From a checkpoint of a small transformer trained on Wikipedia.
Size: width 128, vocabulary 1208, 4.13M parameters.
Training: a variant of SOAP for these matrices, 4583 steps.
Each number is 128 + 32 x the weight over its row's rms, rounded and kept within 0 to 255. Layers, rows and columns count from 0. Numbers have three digits each. The size before them is the row's rms in percent of the matrix's.

# down: layer 7 MLP down (transposed), 512x128, rms 0.237, rows 51-81, columns 0-63
# gate: layer 7 MLP gate, 512x128, rms 0.271, rows 52-82, columns 0-63
# up: layer 7 MLP up, 512x128, rms 0.253, rows 52-82, columns 0-63
down51 100:147087150076184152124129170183122125148086146187132081089070149182106167143110138095091122131183079132129161216082069140109145170099129137167133172107140108167150108106127095130058068179122144
gate52 094:114110137170113161142160144160160127062167114067185174122157113160113115173163144117068148142155054108118110138158157093137098164073124092117074115096115136147117122122186118110145075104161070
up52 101:150106119090099099167120118134132113104157164134101136128077127098179131088155075119144089065127119167183142140102160149078106137140143100167122130087109158205120113119157126146180097109214061
down52 099:105147102099085174157123092109183084132077058143123112165066133133157146116144136148083053188108140085097164128090080128085128124100112177120128131126127096120159090145092178190171128156113203
gate53 095:032087140131151182116114147114078112118190104083117145113125135140160157206188100110135151099097116062128138091092106135086106170146145097167115115145114131145150102086169191174110116068086175
up53 098:120110102142102151123182160179087108167177120085187091094127086180126170138158159130095130131098117160104098102154126108091174164072140149158118142112105130116209108130086136117142147148066097
down53 101:135087106144179145154074110134164072064187145122137147129164115110128174151117147110136104145170129119110209118150184119108178173159088084080098114081124140093103137145163118160114152132102199
gate54 099:101093140114162094141107126156109145120160090180085125152159103163146127150188074180147149133143124191112152140099140116168075087103117144067101101145122158135142092158155083112112174121125163
up54 091:129176094159088143173092152103154145134176141150168188087169103172128131105109126149172099113092141144118091124133134077087081165150211178149136154136128163131149042105141128137204183136136076
down54 095:150137084105094151154161147154171146175192093120139139137149155079146137135062153132121152107087184098122109151105090060105123129117044119155138136067119092061153112126089119103139118154133119
gate55 105:127110116156082143122125165130103113095084127086111157114173141197113124083111143179135134143102106206109173128121097126163190136166148126158117143051150126123151111157159140140109104088114120
up55 100:160138063127128144118134158110078078090148176131080108146147071128105144126152114134160173051037140106107165119092156128092089160174100140100152139167141161169140119089133123113100097113088143
down55 107:130184102163117131153057170085147102171160146157121144137090130155133153105137130230143141117140130176112086089085098154114153143119150110111130097096126032115164130093177119107150134174067104
gate56 091:143104160117109126156113113093124151140171101179133140101165160125150102139148064111123125148165089114143123109157132170088070089166157098100147108159159157047085096144094162170108111122092144
up56 097:132139124049198084139126111099112121135037124103082130075133102130122187140151142081120135126124116152130070134182168096176155104148113129143124091161132155160074133106088118146195124143096094
down56 101:050134090135104115123099158194164164092139092122108054129149153143186170139143178096145210125084115143083161105201142191161133131156109149118103117101095075113158144101108123115181165156098094
gate57 101:097148145137112142098198171100109143108078076128149137147109166180150102141110178103101137088138132238120146122106156118154204103184180150120118154105127147070180166143119176103140125155098149
up57 098:114114101119144119176127091181070142154149124088111116132099145130109148171144101115100135145082060147139177120172102158085172111101184129074113116175191112160131093092131142128106105117121205
down57 096:118170095110101133133177088153118147121137068094159188153124131104107147127169120065077156168144074132143156143161104106151127139104119135110105145088104104130083103132091066088108187146135174
gate58 105:153207131152147162142136124130109171090087121113116130079105140141125097152129150111133158100134180120113178103154050149149130139112110161134175130093093134116179100100071152213128154120115093
up58 101:136170099142129136071145155097150132134159185148163122178128114142144154165124113165095098111151069126205113089142159113132141059063132126140048127106157065127109080107121116138114125101083113
down58 102:120091140178167122112126137124136127141197076105227150067064153145129156099113142108129122128167120121115111192167128145092115126077066132213093138149074116147092133116161130126096087125100191
gate59 098:105132149174105162122191146122108153133177151153125092125111132098109121189130131172148082093132177139098197127138145091091166107113097133113144161162135124142162159117139082096099081144120173
up59 105:096135168140153137165146160119136121132102106064119105159107104118149117099159155120056131090092138142073108129087086138157103147123138082133132125198134151154092152132166131195164097134143141
down59 107:099139088144137130160117140081161077152097098154062145125102150167109141132116174120101134076077151087079047123084124167093089151072131086119195102150099162143108138105078109146103136165140134
gate60 107:119141116215145118125146191124098120128173104197126122156150119190138135167171186148112090132139053186117189138064100168112164116088119126103140151145111156122154100073169116209084131126152171
up60 098:133123135142063111165135161176104106111174189078159140153114171079159110151231061163133121116147120113103143167054146147069090173102109134121113106184150175112161108136130157130099126113084148
down60 101:128091131090093142182101094097093146134083137097151152167095119130130162138067112109136120105134146098098136120188157096134152130162162086083080123123163141113094195145147109141149133102147082
gate61 099:101077156122146104122117090104134062080148092095200143088215170126198120102177134149068110123079147137160161154114125152182128128079127060116094162164125076127143116088134099078151132123122194
up61 093:035192135091130088137111148127152159083142092117182179134123121138163168191160081125144103162112145112070116100131132123095117135178167104113121163122184175154113111135149129126128144149168206
down61 091:160135146144134199138115110106182096044115168171137103103071097082128154118080137154168071062171149124118135119166136133166024116113099127131048108131130123172142173114146154088150111151151118
gate62 104:105139116143139181105084115132149141098130144175125107146110130131070127126177114140186167151077088074144036132158209158095131145108171114131123130128150103104167152119136184082104152091161148
up62 100:111113120162128221086103138129181171146119161126139108106139127136116093134098128135173176110156123121130133175134152134130097206118142170153154105107191163149096161142132131133092098094131118
down62 105:179122107144154123091145145132182197173052110148162110133130124185100157145120104139156116112150116115165128135132202119063197123153152136094131094119109189115164193119191150163071120128141140
gate63 098:131090133155103072122129142058153107123102186085073150134140124106107122147135112078106101135109072129117066100108069086146119188171151133128156116131154159146145137091168166102142108104145116
up63 095:116085154140097137153116120112152151107172086096145122152131112074068080123093129081136136079166143147141157125133088107196161159150167125119088146085077204098154151144156128174120097093137105
down63 101:106099145141101171146119116114197116130116186112190133152127157054101140133134106115099099102145114138195158150164137151176191112140107111180145128148156108118135115124163165101156110148188145
gate64 084:156027172139176175128121119111181073142129086099107129092081113116099112146090161104075140154113112126123086148130107089148129114088147109075128147160094114132113157129117133127168137129113064
up64 095:138135117059169150089106087104160099129139126098119087111144144093108127122121161118168143146150152098163105135128142093148099144132163083128151141060119077116079123120068098117082142074093157
down64 101:127116133173113088119157188187127190131108101139130160142087081102112115163173025134110141101164089184121103124139057122190147135144100174138155149126106097116131150058155104107124114058191162
gate65 104:170091108133113171163105146165081167153144115113116128134111153182136177128108157220099089109101138162117131138192137183136128118053154137113139193117188092159122138147138107123147142121149110
up65 101:133101129105136148091065099144048126227119109052118086099125162142138124195142089073120050180112120108128158116153119141114152123090145135145104138155165107147126139119147119098127096130159163
down65 104:152113114198153140071122122070070074142067086099130107176076100121159160140067143113157139204126146116129093147169192079118102142130177081106161130116167127120113128108080096121164125130139149
gate66 097:109114076127127119146126077125199139134102134138040128107144153051126128180145127103158077115094093129093100143107138064107197081150164057148174141083179112142141160129137126086140206140146105
up66 099:118119140127115144161133100161110104123144140150172086137095108129141113197149146138161102115158110115170091124191153187137133212113128120133114098162111178077138125101111151112081141107120071
down66 100:111154142146074168115120140134126145139176105084176153136148129187195080104079142143130136089144139100129158147119094142165162144123147150070109174128129191108093142085148134139082131137093131
gate67 091:129130211173117112124156166170074122070168127168157143127139122126148148134066078064135084136177129142166122105125178140038122155130158117154127117099137141181166162111151108074125113134189099
up67 091:128147048106074153092145137202182064104095076118119136129145124152158095150196159085175120114121158118120142116109119135091112066133103125154096076133119087107095141114088126096130123152074143
down67 101:149126109198113056136143074118109127079077147100129138127052153077153089102195182144179131126158111060121098088142127089132136168107176107138159123144121128107127117146148073148186152146112117
gate68 090:018188110119070103182136132158122153101215130141157174126104153103110118132115138155134113110129136141172108122190061186118089167186093172152113153067177102114135124111126180134126160115129161
up68 096:154106136145087134153136105153148167081110118125129179128113182108175139183149100081088170153078145183132169190124099153133127164211109076098091065112180099164143108139138094117129119156195180
down68 094:111158145114152158099112147107033136171081170173159147081141093085124062122106148117111126103100074129134110081120139140087112125102151108186144143152136148150120130139133142121113117121086163
gate69 108:121105126123137164129117088115089143101043075046120169117119137182136121133126118157135169121105117109122116060137132170137182162049131155114193122166051074140139160126192116122162148150165100
up69 098:142104070162102098133151109176124094189123154107178123134145142156177102113117124094156096113160121109205115172117170100191124156083142176143144096114118076080107143113151165145116191096118162
down69 097:139157161126106129166122125208097194095127116131119134171116134152133132132184081108139146143097082145169087063200095124157159158068138170136149114174137167132133092071108149177158096117131168
gate70 082:096143139126160068118085128098108135145093122146166173134157147183139145138146131135105126150082138110133201098153143114137102093127184135154117094080155112152171173096112141121193141202112147
up70 111:110098137144128125167128099212092078163129091108159134065143176079163131137156115127152090109149094110112130142107156104146171118120175107066089114123146146130095075142117141133180206184102073
down70 112:122144146172101169155161093136166081157117172083177102102130152120152124148149118090135156131114106138114114167130160096105158063103124163084114163111146160077147131085082123114137180167111089
gate71 103:164184120155174135132102135130088136156140125137145130168089166162137133107173156131135121208061137197104121102166150101114120164143154132186161093123161173111145144179089149179126135167124134
up71 099:085177112174114118079186125100144114096150122121118085161139114134084135116161135093116146132186127071197175083128174115099159177084144116125154125158114142126129149122154163124151111160219101
down71 099:107098113104123111156178107157151106167139116100148089077127122130159132123106151126110165101086143080116106162113134157069120116146127125182133171110163108121144150085193114194159117132126170
gate72 100:031114127096134104149157124092112076096157117149123125121127113129175165146137156112081148180096129108149157115165140181075088117105131113092102114110163123051058108137105146131134149108136174
up72 102:132189152123177107110102152125180138115089128143060136112146102089138083149085110110110124133118178165229078066092167107094148141107186149137080165133152157153145107091075193108104125117119144
down72 100:091143133147113207157153117184092105108121098154154134085102128116149194102125143095124146137113134116164161114202112134139069142118165146217105124134133096176154136103138105190115103054142129
gate73 103:065117194102152130124148099196147129128105101128059126108177129168132137200111130174086114106127141144134157161118137160104146099082099181154079136090141135142134092122099186170125090080124161
up73 106:144090212171079128117182138145149062090110123135132190169137121056126146124150101152071099167131139098091122127111089176047068104127115156090114146136146202180095192099155152135117108095129194
down73 089:031146111123092117117096102128143074080100119125104060122154130157167115145080153086114168185138184119157192181084136131184116135115100153127103134175111094128112111086139138089091126133117142
gate74 098:148108087127070094119122144120128151148129080159083188125131117155136112123090093074194151086091107157157142135163144072142086137134158143180090148173141118061170143169106171082151133145107105
up74 111:108138100113075126136143054110127099096171127098179176144189157098167140119128100080089127159135151061072125089101123135114151100157139171170149176110131128140085133162096102126122077124113082
down74 101:177095106151139115095075120107132144167096089205138149126152095178098094086187138107138197098161140095140106102133153131175095138084144152104155121119096105137142163097154136087118137122160156
gate75 100:125087132152153220142104135169127120152131115128116047160120140097086166091080111111164114114157140154063148141130114141125108124195065107152150134084144151165121164102123076161150140135126149
up75 108:138143147188151063132094111169156071150169113131107120119164154120135083112125086146102149122116120111133190161116107147181069131116167115126142096131113093123142213080100106047111150157131119
down75 108:123137155109145133101128135097047106147101146101201117103136121119133111122108151144113097116095144105130202145104107107109098159094147100135139125166081164076151188110101136036176072198096086
gate76 098:108121173138115140170104093182122129180150076135115114146105130187042087058107112084085113164171127109114162077064152143119126142109181121117118152062106162104138119146138086081119129132084117
up76 106:078149116125119093033152162157116089112161154179159132107130151126122044162152097121159099111103125086078091139133231107115083155166130120157121101133161139138077159066081090137107176142143131
down76 106:136089094179149165168155202131116161113091160144201109072130145050153152075163102127157105052121126129148100141161101090151111167157149128103214119170148131108110172173165121127132169098088102
gate77 109:111084081106082086077062149153089105125138100147106167131089135117164178128130137176153071168170118179096103100149112100138151108138150116179131117073113096140101134132135121101072207091145156
up77 108:087154161126114175137116167137167137130145111113111118140149129141096070120109085110122205181086140093097169148060148146143150142091176135104135104122118172148083138095078122176132104173157191
down77 104:169123207094109140159168083096134143157110122108132123126121101160126127131122135103128190154159065106131143040108184157090156129160148137112099194118113116140094079192167133134146123146063144
gate78 095:107159110108167155088179147088128122129146118137143145091098142134180148110140136117158134169158098070084080086168136179155142120132076098095125208068124135125163148101106125140217151104115136
up78 098:157104109059133133113116176134190125113134171160123122111077063119092126090200177166176172112091178093108068147122108090168134136171131135147147096141161110133082096149127096177187108168149163
down78 097:111141088115134127120156095111081147101083114159124142110084137180054180183195114141092145059144095132099156071114136099128076154128153062146132185095129127125179116134076155104165129080153153
gate79 093:133121115144120192186168093136129112093178134112140116142074111116130144138161129120122123126126142127149134144123155185054138163136088140132150098118137137072152182127203106160110100103119101
up79 087:115074097146112120174136114096189135163162087173069168141078108117099100099130085094157136139108163065156111116147101132098102127114153163149138138124131108196096136145182089184095078072168115
down79 092:077104136078129120120084135132106093149050154138148090105137130068120094148092173118142133116131162132119163102123107188132113080145159194137082108160072118121122121121074166063147127101147068
gate80 098:182132056121089120148124139107089164198122167056132099119108175156075088129158169150111140199198189111111151133128118131149116112132125156140152140115099114164110140064118164203101100093157060
up80 099:185106142178118156102141152122127142091082135123099157200125127142085164116112131109134063140151132087132168141167117204100135151126129115135163160152162049104157148126127097149084107161109095
down80 103:055153132164090105120127128133145064160079103142132126073131139050167086170111144074094117139084102152112095098113148115114064129110115197146123134147130101095164127145154120129071107111159172
gate81 096:135152094090161061142183146173135157157145060071127159110096129190112172130096122099114132119150137082107172115105118163114203156149156143110099120109149116144011108105120152094074125147155134
up81 097:150131129136109105134140183115130076107174117131090067119096141105134114133124134066168136131153136138115106154131198180072143155110135102092146127104106121177098040176125168070147077167130116
down81 096:111202122103099107142132144123147139127080147161147141095112101132142065183140117107117107103062098100114138116133085088125105142104145197101143140080196133126136076197132183118150134080160093
gate82 105:212218097112088151178192128142097109136153164146100135062111100139108136123130120133195124122108100094170165112118152130191109123160134163166159093130142058171106131120094134100161122120158151
up82 108:113128162135096058094103109108071102077140137145175171145171153147148142137124129094153136138082118134126109157109195174146184124128110111051126103141184102090125111130158092064112156147174143